Each number is 128 + 24 x the weight over the matrix's rms, rounded and kept within 0 to 255. Layers, rows and columns count from 0. Numbers have three digits each.

# layer 2 attention query, 128x128, rms 0.104, rows 0-127, columns 0-31
130115134138135131126124138119097147134105139118140128089117130111113127163120117131153124145137
134139110128125114123133138137139165130138132144117125143118131144126137115112131154125130127134
112123136125114116148120128130131122139129118128132121147145132115139123127118148116119134124142
107110156148159139117113115113100125147128133087103112123143159085137161122119127120137107116117
118110123125144142151142105125098112134098140099126118134103124142127119097125129104130132126117
133141128124117128129132125126153134148131132145146135100132132120118122135093116147148140147116
119147128105138127129136140153133144113116134122129130118118133139148133133155141156097156115125
133139136108150143116155137133132127139109139130118099147128139150140128126133120139144132141115
150131098126130127155129140109130134134130122147134144096122120143123123155105119143145134149131
128120136149164137124110114123116108143126129083111100112156152119139145146154145115144120103104
132117108140133111079086134117134154130149131134138152137143125119141131143136121153137136125127
141133122133112108126129125130146155142128115125118154126129121142117140159123101150142130126148
106125118132170171118110115151125151114109173118101139115118133135130130145142137131127120122137
123144110137096104108126135127134142141137109141125150131154112133135127148117126152131138125141
080130128096129151116099126124158150097125157140117144155125113165114116089137143159118160124131
129095125150113135123139123109110144144123127132142125113124137102119139135091120130095126123126
133117128121141143124114115098122141108103153138122134120109117147131126136128136138139137121124
136111133123136129139097113141125137123117134114143117099151145145138151113157134131134140110126
126112125146162157106160122127123130142104145102122100088090139111111123122122150110119121136129
113127145120129138129102134139128133101144142115116142134139108149157112097165145134150148116135
123137133102124135155139129137124137133142140143130153140118128174107118140134120144098133117134
102138138106132134101113132115124127095144131125126122151123112162139126110138158143109150114150
126135140143135121115132134145104119114131093119118110125125131110149129151131139118124121138125
100142150126120123140123135129107091135110135119128112137142124121118149095127150108120125129115
116135126117121136133104134130142153111121128125121145108145117142153133143122138167139145107130
131144146118121128139154139144142136116121133129126136104107108141136111121135141119119119146132
107119131116143125124127121116127139105111124111131120128136134130106134114145129126118124107133
128143120124124114103138137127140131128126115139124135126127120137136125145109132125151123143124
117122133145141143119108138115107131118131136118127134140110127132148100141120150131109126115129
135138120139093114139123122135120122141147100142123149123126130101127128126114096122111111129133
126125121145119124111137135131104124132125123144113141143113131143119137119127134123125140127130
105128129122111110156116115128133131115116132130128134114128112132130121161129132135153131123135
116131118118132158118163156149137156083124171108112128126092143167126130120139134147111153130138
140155105125089106118141125147124130140164103133127142130136121132141121154098106134111129142129
143137126142140139107121139140138135122125125130158130141118119125115092142143113150133130107139
090136143126142128112117134124134125107128130132130123165139122111156119130125146137130132108127
120157119119142110139113141139178162112145149132135116122116100139141110120139150163137120126140
110158140097126143141173151116133118128091125130120136147101120137125139090134126135116121132126
123127123126095133131129162123122134116126130125112131133117120130139114100124138116105138127129
100109170119138135139118123105102108149132123117123107112140130118136149128151142108096114119124
156127108127108116143129121119122111148126115131123128109120144129125141136114109121126130149122
125139139109137159147148129129148115109108154123108125126131129138139144109153136148159140127103
137125121133126124134127128120123119142119113141148136120130150112105152136143116142142110110137
115135126117114126137144133131139126117118138147138117143124111121135116112110154136105136137124
118140120127161157130117134118148147092097168121151110133117124141135137127123136144144134112141
125143116138150162122114140135138152100120143112108126141114129157131147120169144141091137096131
105138139112100108131123121118158134115147127151134151140134113133126115118125144148127138129123
162124115141104119128153127111118133178131091154126130138110148087126127147091129125113128152134
117133118160133122094106131128119110135146111134133124138124130134151133143122138123137159115130
131129136124117134133131127128125130147137131143117149094122126114127127108099106137104139141116
124146106116091118156127135135144135127126143131134162125132106148128124131136113129126123124133
126127144133103118144123112137130124132151102128121129113113114102120125150132124103129117131146
100140125130141128105096131135141135113121126141139137146145130114119118125115153130138141118139
133120129141120113114111104129099132146149106110110136111154136127128135159126114117162138129127
144106141122146130123120114122127153135104124127126105096105129122111117135127118114135122137135
142145105146130141082104146116162162117144126129128143108117124149117126139133142170155147114148
150112150140116111116131150142129117131135128129124119097119127117123129118112128113134118142123
123133111115145151142128128130130137128107149134108137129123129149097153125127124150120136108132
134112118135127148153138109110112126140099131123105131103123130118128125133104102110136123129124
108132156109127145124153119132143109097107128128131132137126114138102133108165119120126126125115
149121116136137108138153127132122155141120133148133115118093147115110139165102128135137128140143
116122123137134143089131129112130125125144128129120130127141131134133097138105137136109140123116
121142132128149128128117118134145117133126133143117136151127120140146136129150132137135138124125
113129136121146136146150143129107101122116141115110119143138137125116155118121139125120108139117
082127104077143157098169146128107107172099155097168116076152138150181227139144091109123125105164
132136122131137118129047105152145124083184117138136129143156139122147084081198116122104099124137
119124171181164167111127139088127121055110137113070097144101120163118068157195090141168115133147
129102164152212122114119103177138142072111182175178111163118212116061042138143154128217128186184
153120106075123158134123116146055131112126112134129155112129178119136146132116153139058144122134
125158124124087145163139130152150133161118108129114146111167151107146131117096146155114159152117
173124066142111103122105131157123151162169113112162137078183131151122090080158092123085163122114
175083111123110115107115175170096100153172147097171139101163133143129134150202082088107138151164
096147164142150177113132139134149145097147138106145121074140151155133109131148165151154104083131
170138102123168171133142133154108168163064097086153147083106121113137152142115111139125137159115
153078154107160115106103146126096117145090134138148105062065117107091120140092093142161144190145
149130133109090088194133156129132107176115124151097141084084125138178076169141097133139072124139
073180165116109165107149139092157110092130123172077168105164134110177143156116208132071113105141
141119146128103146122129142140171143153116121101130161120147131114132139090118105089212076089096
150081097145087099080084124134100182092148115162161186096150124129078069144153127138153132114126
096120114124105143133058125109162123110082120119129161046099127148081103167201113159155126092082
123132126105086107186194079106100120152096136140081153118105126135105067166151185145074114149097
112132127131115115118139124115148133124120141153128095150138130050138165112123141152107110146127
115142167160095095096098127090144157122149121108106128159145092081160112059153134115079122106094
130142077101055117151140138152110163184112125095171104091174138109126187068110193130065114121163
112145132122108145128145073128146090126149104176157147202118126096165171106117088120154120168125
151094130151138107060071087179168160114160107113158134113109093150106090073117111133219125127143
130097101189085139122142150144096137117158131153099135117149123120134086177118157145124097161167
103100131101143109106088106073144117138155086148149142116068139086107120107094107115120100081136
116117126160109121119098161174117160152131108129123169140112106143113156094126111152142144086162
176104143090157164102126125095167119126116200152039130083108076078099115137133193172130121151139
083185135169161100129108122116083117105136098125144137110151141132144115122133156147155146128089
143100165116117142188127131070147130141141180156089170112103141146128121175132087130056111109087
121140094138051148161162077118165143162121129206169153176150157103090154163119095145116115137129
167081106105167107068097100119198130098113136172163140177123131123064122096130099151143132114110
064140165149151122108046133116123115118155143089085117119121124139174097129176147144101155149102
143142156108176124093121113134135099148164100106173122100143098116148099141192151108176117146171
184124137169136131107156158112099113127129102099087132132078105140099082178124149143116108143163
092135147129117120162183104156126158131136118126117143114151164137131194176159193155109188079085
132116152076167177150098100103174097091046164134088115118145136133150147155125157173128097133123
089131170145169132110105128137115123111162112069114172098085087136113133149197162156149117109123
114106140163084115135089129120082110125136146140122167115121098136164146071107114129128100116097
141105123173151109113147123133155149062154127157142133101099097146147086167143147148159156103121
091131138126140172128132135184096088083095193160082142093120116204232133114127126145136154163096
053129164160132181179153121121105127117142082113136129125157156082141133112084135165130113097117
102153118164169125129072087110115151078124142102080145094147123104127083053123141100174135159092
091106121184119076055116157162089183165179135065124163156145116129112121085191095149164156140104
204103144165139062127147122146084120097142085115152156107147107137124115080158061125074126124107
122145168115117133074141199138143145132172107118157153129212162145156128157126059116126123131139
096139144120093120143128129084111093134106100184182125135165161110141150150092079147056105139113
110126109164128137105164180138147100142133128070186069088155104082141124098120143101151093146102
105106151140201155154161019109105101115120130127140136129022101120107115133112152102178098165153
110147117085087105122129109107152119067143136136133114139152140146143042147099134110116149166142
123125169094123121129133075085123133118090075131170130157044146107101122105144192138124128126183
109122132085213117103140108105125126115113134116130112111107141018114169126106174132112067124104
122120119192127087128135136196140137128193139108117145142202110096101077079201133106088129086134
082136124122100152143125099094088121106146135155092096151134149096171129139116192125020101108161
128132133123106134160091138127080073161167147090097148094130111216160151197150150135138136116105
184096133179096125116071169113123159144203140118125130163119098138171130150105122129099086130133
152141113126124137087145145123130118140146155147160116133166111087121117127121168130124111154076
112099148127177143124129132158113129133149106094183126165103092132145084124104180108164123092092
122097141081177165118088088097146163112116173120135091100128130112117149112130119149124097150152
094140115108111115095130142125138089149147162096127146076176141131118157146130126106087149150116
146100173157153131098085130154121159128187169141098121138125135112105055155155149150149149104104
141124116141166168134116161122114124134096145178125104138176139129146184151144057168080125134115
077111118136110147125102124147091147100134170117107123124144130145112140137138119129167140134149
084145064057138221111085089068146067118095127080100150160176126192227155179071167124043138137105
103133095089117156203143123114154094145108139173146125124145143123173129118126111103051109116109
107140091134106164113092160172100178172154122106152099178185141113114130082109105103066128119125
# layer 2 attention key, 128x128, rms 0.116, rows 0-127, columns 0-31
149141126128125130093129128121131144105121141117136131120119121122118131133143117137133122118124
120136128134120133125118149136125113146145140122130131146124131121138124143121138118124130135129
127121125124142121124114109124110112121132118123125137137115138109109139121124108120107114123113
137142094117146154135117126135154154112112174144113126132134122164139121128139131164097162116141
129142133106133139122138136122139131107107139148126123126138116135142124092119128132124139119116
149133150129152104111134111130135139110132127129128136108133129124135134129136124127131113142121
124118126126116134118125125130135126105135143149128122149125120122125115131128153147103134146131
121136128124125160128115139128147103094125140122136145130152121143122111108134149145123154121135
140116123137125125141141135154112107159130127123140129110133127108117134136121112111125124134124
101128115114144150120116132135153146103124163134122123131124111165127130107146141152107149104130
145120143143135133128127138130138126141129128138132124121119118125102133131141120134151131130146
147131120142101112117113141149117128131121129148138148115118124142108134145135134144145122132133
115146114122126138138119122116157137093138146147151127135124122154131113126121136146134137119142
138120126145113141116127118137119119130133131121136127135126118142127145129134130106147116137136
137155120105125110136109124110153137108135093132134121120129111126134125120133130132116130138139
119129131103160156124112122110141134115097152132124115134122127143138122111139135137118134128121
124132121114129139142117137138146131140121119139123142118123128122142121112129132128143137127121
107121106106139118132127111108140114172125122137118122122132140119143131105102137105112147113127
089138134090150137123129133100147139131129136126133109148117112142133115110132136148114146138129
135139137112119125120127109125139133160113122129107127097124130113150128105134114107128125139126
154125152149112111138122119139117134122141098131148157136132134118138116152119114121154112143127
116131110114123132156135122114151118143125140140108120140126141135133123116106128128089162129147
129128142148119133117128133152119140124122125133136130138128128131116143135138129143136123125137
124127107115140156110144112123140116115123160129105112144130144141140127119112159122095146128123
104141113121125126142130117145136120141119117153128133117121129124102125131146111120120134140126
149124147138119115140154133153106103132135102112114134126115128115110122121113114092143079141113
135138115118129132134149128135121109115119120117116130122127126127129130131125102124119126117126
129119138148111109149136134105123118134127115135152138126131124110134133139133112134161113119130
116143122116124146136121139131161142126118164123117114127111129146140108099130131140100140123123
137116143151117130139124129120129125142120116143149117142120135115126137140116113124167118127120
125140124123118143125111141128130137106121149135120139130130139129157125121126149140137122138124
127128134136120115126158132157121117143125126112135126132130127112122141146128102109135097127126
115143109092108129132127134123137120127127147134114123123129119140123120124116118142104146123130
147114151168119122108135120150111134151144113124130147114127134112130139148110127140162104139126
137145149131114120109131148122141143118131107123133123116132119131139125135115119135152093136132
135127138141136129123123145140130148113128128131138121117116128126127127125151122130126114121140
120131130112131110129129121127150124158129128148148106128132124116154116121094137118091121154141
141143124138103127113129136119125131123134119135113142124134121126134128120122148142114139129103
130103129134132138122129106126101124154119139129107133136111122104109146133129097118108117118121
127130127123139140130135140112128098145116143117128122148130128106125113111128130108101134128135
128109129115141107119131126147104101117112113117136131093143134120116124096119123124154107140120
124140114100135117132126142127140127128121096155133123110130131124129130110133133127113147141126
112137107129125138130098142129139129134122140120134135132127131155124138131136141155127134133133
114128115118135138122134123133109111145114115113127118096134124103122131137117125119114123132132
107146119102118147144136118113156135106117128149127122126130120143133134111124125121097153122141
123125124097127135157129126111149132123124134129111127144127126141154105123103150128094155121130
156104142123124107109154114134119113167125136113118134129120125107115134145120111107139117139139
129118156128160134135110116125121111147125141103137121146122138123116128147139125120127132129119
106117114123158133133128117111119116124121128135098136146133131130130129123129133117114148132127
140117122133146143120123113125141125142123149129130124124110137131140134118118141131125121132119
152118145145111113134132092129115106135128116121125136119130118108120124149145089105132103127129
141134139134129128126139130151113123112126123120130139125145141115126147151128105116148108128124
117122135120137121140109138127134127120128102126146123109124143120117126126127133116130115117149
134130152154127108123122130145117123146127138128124128130120131109116150141145124118158104139116
133128148147133130110123115126127129125144125128130134122115127106115120122124122130140109122136
141124142114095099110134136128141146137151120141143152155123115132129128110113131143134126130128
122121123134139140114123126109133142125123151104111126141120131125137140118100150105143111124117
120148104117124118143119148132127131119125141136114146148135112137127136141136124153153134131122
118122141119127142111126129122116132120098144127133144126111128124122155128130119130130111125110
152136151118121131164140120141131124130122130132116127150127130106126147141124111113139110136136
132131112126126120165115131136130122115130115133162141129141143125146111132111123123126147128124
111119153118136128111139124120125146124142125131112149137121132131117121123128127129113117139137
114114133137128111124125122126131139133146148133118124130129114135132141137141141121125128146145
118127109116141142146117135128136152122126127121146137139130132150129140120147129149133135123139
108107061137070143132150190121179118178124151180101111156117128104100132149107101120154082084161
127138121165105093164164072151107123140107085116160121127117103144123115153114154129138145157107
092146093138170102107101085070079059192143113144193116125079149167184154088107172137168137175150
128163142126076115098095104203172085102063135145167152150090149124149103122101105087152126177105
161130117136136150172146123082143136045140116132083158105135117120071130145087133154166130113097
138088088153106142186082132133126126079128122105127138104073142115135123083119138164156157057096
073130014152128190164107140128130106102155178146131100075130071151128104124129133137159138085129
130089107130087167142119162108098123116134164131120181143132124109169132151098197134162100122085
115121066103109178155085180106131135116110174137102136141118077130091116105117096167139160127165
166078114132157145124140140175125127125142193096185095109129133122090133107129112168116100097131
076105096140122115096110139160147127130152095112186158113157154130085135107129105154181119180111
075096128123193147188178036131121138092160151105133134146161136140129181179153148118123131168085
100120074103144119083112105071123163105136088145113074097099124121116139128124087155176122098090
156115094133190157154161120154131073174135154089141097146115077150128129096153119159159131176162
207146196166091091201185126229120118134167074069095075193155160156100131105192099110143068199130
148082123116171103151143154075114104142148095094117057114129123130134124111120150115168121087097
111114081097149121147173138113144209095132160153097103056168124137111102109082130154107157136136
161128197107149126132109099141100094165159123122086099130123172133115151130146197103114088157079
143152133138135153123153068128140163154144095090075134184144134145129163167108122128153187184114
237115148128147159184100171178139074115119185111128109167106125068108159103157170120076079086129
128118206138144124134126133132096125112066124128107141122093138151157165156104148059087106099126
084127148142096117120091124186126079136141089106168129203117113094114138154089126167111098135124
135137121164111155128108116099071114156091156104131164115132137146117102118218083135135125145123
166135123124131151131140047158155116110137092120064167154144135125165122165122059118136142194107
159150133100083107079130073137169145116107134168147132122140130125155098148105115161174143189140
143097133126133077164148082101111166155084117168091104100124141143117111152097092154157140162082
144142159135170092137124114117116077127153090117099120155131159173155106104133148083127151132143
145114098167143144193142123107124101085186099134106111149156115176152116136108124149167183165147
162144129153111131123056208142075122146093077137114115126104142166155114095152166162095106066086
163137145143135080097093152149174157135088141149135125136120096104144124158058151123129160175101
088090136091140139090220078078109160123076119097160118106130129155103134148119174155088131153099
129095178077061053131166093134110174139069151157171189110094093129074082116118149155102088170120
144104143178157052107085110111059129188157077097149161121103136161139124070165116067156148125130
172122128157098186174133162086127132102110114137084140119175131103146098142143096143122165093097
109114084094140071109152173106153187132080168100167113051113127104112098141113129122108132089152
113132154135092092108124132141139150142144062115125064140144132179131148169184096122140143094122
121133134137114099111127140155126116149149141096110105088132137126095153131159146146144150140113
158145160124123091145138089126175132168162095130095086164132142139155148133250134076102112137123
098090131147151105134117117131129152147130141122146077067105162051079140085091153101109146146144
149147165133160156079086135143168109125194199125059146144104126106141170100156164110111180114064
140083142142177125079159125190136125155140082120117119191100150133131142087114180107147144160164
150126140145113104205135107088137104112154098125129110154173151120148112201167136147153140155130
153148153125152116082170078109107126104146156124130146146154088123111186099151130135127061207110
056102168186141137186111116116100069170142136124122132194096146141120135130142142105170093150117
113131170132199161137157129146160112190155159076094119110150163143142127073152165072116097114141
136137073099151129145171091154158132189149143125105142117110117094113163168149141081078143116139
115086164110126134148109136130087132125081123152085156121099147156140117139101102148126199157148
138104108153169127144169134137113088127090113170088138128110124140155102120140120059138082102131
132123114099136154079090122135125167117101095140144174117117128139174089124110125097121177131146
185146120144193115145126162126186105077130128159153130125167131186149098113131117159132129119133
141152163138082133127147115084126062136157151134121109170133138107138150119146169162119135177077
210161123134179145116127169133155175125110155133083116077131132185108088159178107190155123101114
094099112141076111176099138085148177119165095095140083067136126157059126133197098157134124104120
139140138169137123107128081157131155157150067135175146174136093153066156106182193130108115144115
169106177181140136115107065164134124127166131131124074113125189162124182126183100114089103171180
094109131115199162127134102100135166107142125144101098121117125134169124151143083123094181182184
176108089096100086118166145103171147106118197168169161095077101135089096140036153197122096174128
099117078111112168159190153083107111145079163134118101118199134134116103171175126149109165134174
090090115141093121175135056136165167058152113138130087126128151185118127168101079160181148180115
080128167106137080127090135049149180129095144134137104108076128148135122105117187106155083105131
138128128121140163152144170105142067124124145128101084157130162160102124184143103189206114122135
189101087115169150082191170060200177119071200151126092076141061143122118115111130155050135032141
086157126115137155156173130138180137130128156133082089065141118130104130121088128135126155142142
154139130112124126111146146117175070149169126157117045128073119131164139112153131120106105099138
# layer 2 attention value, 128x128, rms 0.205, rows 0-77, columns 0-31
129104149163157111099103103138148139119147111099083160128093180150145136173144128130139117125154
114103098129078122135112126125137140138109119118118153153166179170152140122123177122122104161133
173143089135143164124178124105129155123106160093147133147145136172107147129087147131138119134136
134138148116108135143044113124158113172120137141122142124132075163146116103134120151106147141126
143133172068109142169128117110115129132168115154172125143119058142134173083139150126111140158119
140099103101114150113144136136134132119120138126119136113165139097105103152145142112085156122124
180169118074114192132137089133084119143101084128135143098134102131112119113129126127122062139115
125095131142134103101096139098106116127108132094130121120163158155130144109141151132106146163117
094085137159182107112111128093164087199144096105151105109136115095156163122099135089122152173143
143135138075111172163156129114085144115162093101125114148145099137124135100159113089190134103147
151156132131101121169144083105103097128112109175165126130150089119108116139139137116107111133095
146088154185150097109117142082138075122153122117120094090125140096148162117116133092113205130123
149139156128140146143123093125120142104119094161105119118144117077118075116160125148133086091134
091123112168137103116209117078143140122117140116155173097119140131148125172097116139128134106121
151148138135132120108093133107128083152108091126113102088111092149125153106157131124095171174134
168168145113132117187138103124131143149130155106131176146098078134158138109131144134101135108106
129118148092134127163118192096062153149178109097127134059101126098113188141092078090157116137119
195135140084100168137125117144146125102161128114132141097140082095176153129107120113169142119115
121138132194158143123121142082128128137120113081114109117136160116169142138088109127176125118147
137117143128159197162156138141111144131099137116121097166129115079153166089138152131153129145131
141139134135170131150098121119138122185125125129097131119164093159110151101138109108085177152117
128151143151136131153163131148106130107118166116116111158129184115117108122138118130153149111136
097105138121110086103087134119149095123134094132156167108136125152130135179116157125142156139101
152124122108111133180136131131088127089144131120112124137142128114135079101146126118153089143131
126107161152133083113114131161146144139145147109104134115070159147117138126134101121129172152134
080113119133142122086164127145148113080128136125146110126120177139151118141173145180165135094153
134168125068106169171116176117120176167145129105105161115135053146141173113106115145143088137118
154141121120115155118087110144155135145115083122151126140132110167074100124149138143108142083151
134105148116158146120089132125129114120130108129119119144112130101112125114173134148176078148143
124165124057085127166124095100132180085130140190151147153135092130162137152099144131107137115127
147140168069090142160120091093070116102143106150154143088131068129122112149148107138131059105105
108114107135128144113118165137121088129113146138116103138142116142139089119130111130128115125113
174107120111087123129084139131090097145172095121117139106143107114112123120135127146136097110110
077144136126115119115133125127110116116098117121158166152133143120119150118143143104118076112119
173136187113135131137136138119141136104133123119100123111122128122102139120123090115085136172109
114124137156173135077118107098137077155099107141129126104139144137087141173126156144106124106142
057125101147136115116154116118152099097134134111141120150161146122156154151128110123184140095117
121128114164153089156111163153149143150122186132116155094100151145080165154155133137136109182142
156088095161131081080091123129082138151132116108140103106095142099084104106130153126122106163135
162129109099100146182193076080106162147133100137143141093145111129165162146063106099162094126093
139171130119131155141128134101133120143120124101137158124138124174117071112110114106101081098102
103153126082165142124077171145099086113097154111131138114089125146087143121137127165134068126122
110139139113133126151111143132168148119128116131145159141121086136103099115149138150059164130166
148082129161141098108087175124128120171139109097097122136131173121155179139103144099154158125105
140143128115132137116110104150155187145145137117110135163133101136145108107138115127162160118149
131124160170148098078074136086155093136089100087179093116159186167065150140142151108105180119145
108093141135122155114087182160106137122127125132114094130125185080119161147174117129124133193134
181155113144110143121158101107098115177145155111141126147127142106133134121125125125130136098104
107137150129102123100126126082162143082143145119148146121155144144135093137157123106117150099137
157151155094118151133152107165133133129154125138140159162097132135118102083159118123104179113142
166155128093112158155172101117105161073141128135125148137124058143145075104114091116188119102106
112121130160150137117124115145160123110096096108106151100125130153095121120128126129097150132151
091138134116129153108194100147178176099148186138086190153137097155124081113163120132107121094128
100140159121127135126086111145153115151138093139154115102136081138146137129133107139107154153139
119120128144132093116113112124139119169137130109100122114134123179134171091143142151107173147152
143114160145077126126105105143134147121155109157142149134175121102144075125172130143147120108108
166110135145175142138091131124117092144145106131191114127144131070135144093135181123092162111111
146133120118160150147128105141122163130126159124126117138147104139100135124117104161101123119134
155113118142145106126131140146117146140117131141157101130136129115130129110160141151141134137105
138115111078079141128122148112146143127167122209197171141137125142114149153133131126135144151127
142109171085130166127146071160102154106145133111123130083136090114155108146077111131106120106098
092137101149125123174147135111164135115131121118115120131144135130144133109158095160162157085167
125116125113088123077161150169076110070141137140139134107130157093097116134149123144131135158105
146118161137154145064113083116141122133113102087084109154125139135138134129159118113127144111142
101114138126153104057143157131114140140159119157111163134120093184134129101124134163129145150114
135107118123123113140095119134108142081134113086149194101101160129139087114131105114120155127140
158145151164096150139127169145137113177124122148090157167139116104152117146107107138131082125136
107139143141122118115075175149119117117115161125066095077119131117092161134115225156085144125188
116129123130150110145128151142102142138103160146117137164175114096108152140129155163131124142087
154154160115154121110101139145163135140095100078110129143123118146149151149180126129083133125120
123151135115146130128086093128086097090144096067091115125155115145129124136113152112127108131104
115133182148134104163118117139126094128151148075109138113082165122127099111130093115147131119141
133148062160127113130131136138114144075109112162072150117149113155095072156130085144111152133114
156142150144125125161130117122141126156120142132129176126126119163116126119150103125113141121140
081157107120139125067126161154140115150124133133152112136114109124134162129147158115133127136108
155118080132126137148106096128154119079137141146160130132110139123114095133101147146122153123104
127136124123151136140115088142140129121156117091127125152116149114165127152128158141104122121118
096114150138106119118083118141120126146153126068095178142103109139149176108118127096109102127073
# layer 2 attention output (transposed), 128x128, rms 0.186, rows 0-76, columns 0-31
145144125118157162182135137098087147099090150153105122162135088135112101112155102166107114134090
136119163133155104145126124089103098134139094172154108141124090076148123170134125091121119096125
078144147120175116131096145130122134117121104133118128142124136116118134105165155168168135128120
124098124152082122119124093162093137110138108147151132091126148168172084138106182124104133142133
071137140110098071082139168180086107116141135126110114125117174154164096130060156086167141155156
151119122171134125136093119095148090127118130116112126118123087118140126112127094138164128116126
124104129188155111073096147142136150075154165127120135082134137121148114161154127162134136122119
164121165121173186131158115134061134116082147118147097099105108121189114115122144124132125150106
147126130131176159130189093185071135073066146075092069105057143136138059052116177111136075121126
118109136190134076110104155156134125164142162145139119168138145115131145150089094167149162122137
123105121146085103085117135160109142123158109162129156088114163129112128172122115085094165136147
128168106077115160174156104161112146152120087091089070152080126122091143151121145120086075146153
137069109191088132132119120077126129151179127159146140112136170096134120158135082138095131139098
142140085137163194165152149127082072146110106116124125153140121137067148092180134106096114107095
100148154082127119179171074165126163111148116144136135122119121113183095118103181122127097163135
108136103136142131068112173151109159065165105161110134118136112188081113134145149187137150134172
127137155154153105097101143158158060175127104089100099180203152117153166099139107115177129093137
134095102183177088080086149099123127163133100125140116123125132097101094133127080093164131119109
136128156102182147147137114151105175123078125108115131149117127092074136112147128124152111142104
097122114136164100062117145062095149105120141133136085120129167107138097154073120161130132131115
119102139132141142110165130133080155081131117154160098078067167115166082146124171154155091196136
092123178105151122115135122096190107158115160116156109138134090114092177132120121123138114102134
156175151122105169190155120184103115164140130096076140152108083185121115058167128116084104135151
135114136173126053082106155103161143169163086173170092104149155075108166179086098156137134141154
127118162103094131179139121129121124127103123120126134122166114145146132108118132097134107127128
154158140128110086193149118091147132155092118151148097143141109098101160084094089139099116138096
114144115166126111092105148200141129086128138135093137180141122194141087147155128161135192083160
126085124141111112127154115124099139125151169178152171092115140123165116138138114148112140158088
149150121137125127140129085138129202120149115150129133123151152123173112155112101133071160118153
133129117156088137079106127145152139102122100126101164101158123131146103113160133113126157146136
165089084203061102139076165155110116214158085122109193099168181083136165171152071090093183117104
158149117125147096149117107119181145173180107127151141151121125073118149142132149153120131179182
147119125167146111145089104132136132139153095130159143142170130097167133148116121107181133121129
143140127141116148122133151108140092151148138148105137143163117152100146124147134166090130094130
100146165096104120112120076133154106113154123137142131126143114174142135124161149134146126095140
160179112130151168174147119164140155112120178064114151122064100156131134112159132144099097136127
167139115121176208127123166118109119120082187134136088165097117175101079114112146145079151122122
082203134061145166170136106145140133122079121111117168192176081194163127107176127158110121097141
122101143125122166143147138117089140117117107168132113091171189164152154175106140103139126144138
128108147213136094076098160136069067169151086077110116132168172056106144084202124053130146152098
117132134118102142139137125159127142110133128159104180146106100154109167087194147188098126133139
125130134077114166141135113145183148111125154136118132144166111147176119137165141136114190101125
147152136076099071144192117114116136119144146194158149080097113139159104147094124173155126147125
109099105114214217147150112139083098099122165086071065159051102195114066107149176104117103128159
118105118148118149098142141139150131106130141151146109108144136149096100127100128139130118147130
085092129068114150214199083154045107145091172123091160133052114140137123065171147083103092113092
135097131104111119168116081103119110122117157124134099131141119099149106167049122155147154107134
102081127196154152078090118177108147077127117085097096110110173119112163110127154141164120110105
145088116162077107148157103172140101160109097118136139125139084102097147059154107122117084129121
118108123111082118121104118135114121112141170168128141112104137157092143148086136191145155120125
123121123181143163074091152159157147162147146125152129128196163137082142106158110134106168128123
142183153075146131155203139139104147099129180135145117111081128162152136073166155147137113150115
130153064143137143145098176077163105127108147162158168142096102167100097169098078167121140118121
156113118143123132113148156135093122171133145095125136057107164112139103097107156135113106166102
115160138089139190180151091164126187069111150149102124159071086170176058130112172156123108134147
158105103157142104163137131103115098161126117139151127095078118142117114170081097076136118130144
110103133146141128118161099156058126093084181114084099067062135181152083131121145088143101152128
111139143157114116115135125158135183101116137102137143112123157156176129124144157136153148114145
100116105150154140147104112097119158165155126145126133101128153121093118166096111131109161142147
121140152116090087159101131104090102147142112127109134145158081120129118123118105123154167139120
143105074163122094085086179122123082152164125112130106170166172141110145088146127082120161165120
133131131107113129126140126130147149133110139143155120136087112105131096115067138178120133163105
147177131124103150159086110113192096169108149115101141140170094142117156120143101122136137072158
117068091151117163176145138118067137127113176150133116106074156121097093129087155144111118122091
127101144140123102152129109135174130151112131142189133141113120101111112150117110167142125137127
110128138111118135157133127112158139096136112140118117138140098145129115138111139137121136131133
123136117161130109141132127097104115141150130150134104125117136135106139110128091115116083146115
120106101151128154122143123136106121146125130101166111146172110098155103178126117135118132120104
147116105163125152112138155129117121105109151143114068132133157166106103149114135117118101129176
124135096121107155097139104097126134096144137133128164070113136112155071130053180099135136154101
105122159147125118128162129132129129117145094093133123152093144113135106147107143110123127112168
090158124129089162134137114139092159141152090139107147103133122145126155140128126096086174109124
111140149135106120124100147146138102123144103091124104157190131132151143133108120121134126110157
104144115119151140132118131113145154095124096129123123093130127137143129141129127156139110153113
129133152120113121172151096105144128145114165141168141135125109111141112133122107127164122147127
125091146129149111091120119120113142095172144150130146154116105127129113132133092138121125143124
114112134109141109124149107119143144112136120144146119123098121155143149159090111123130126118134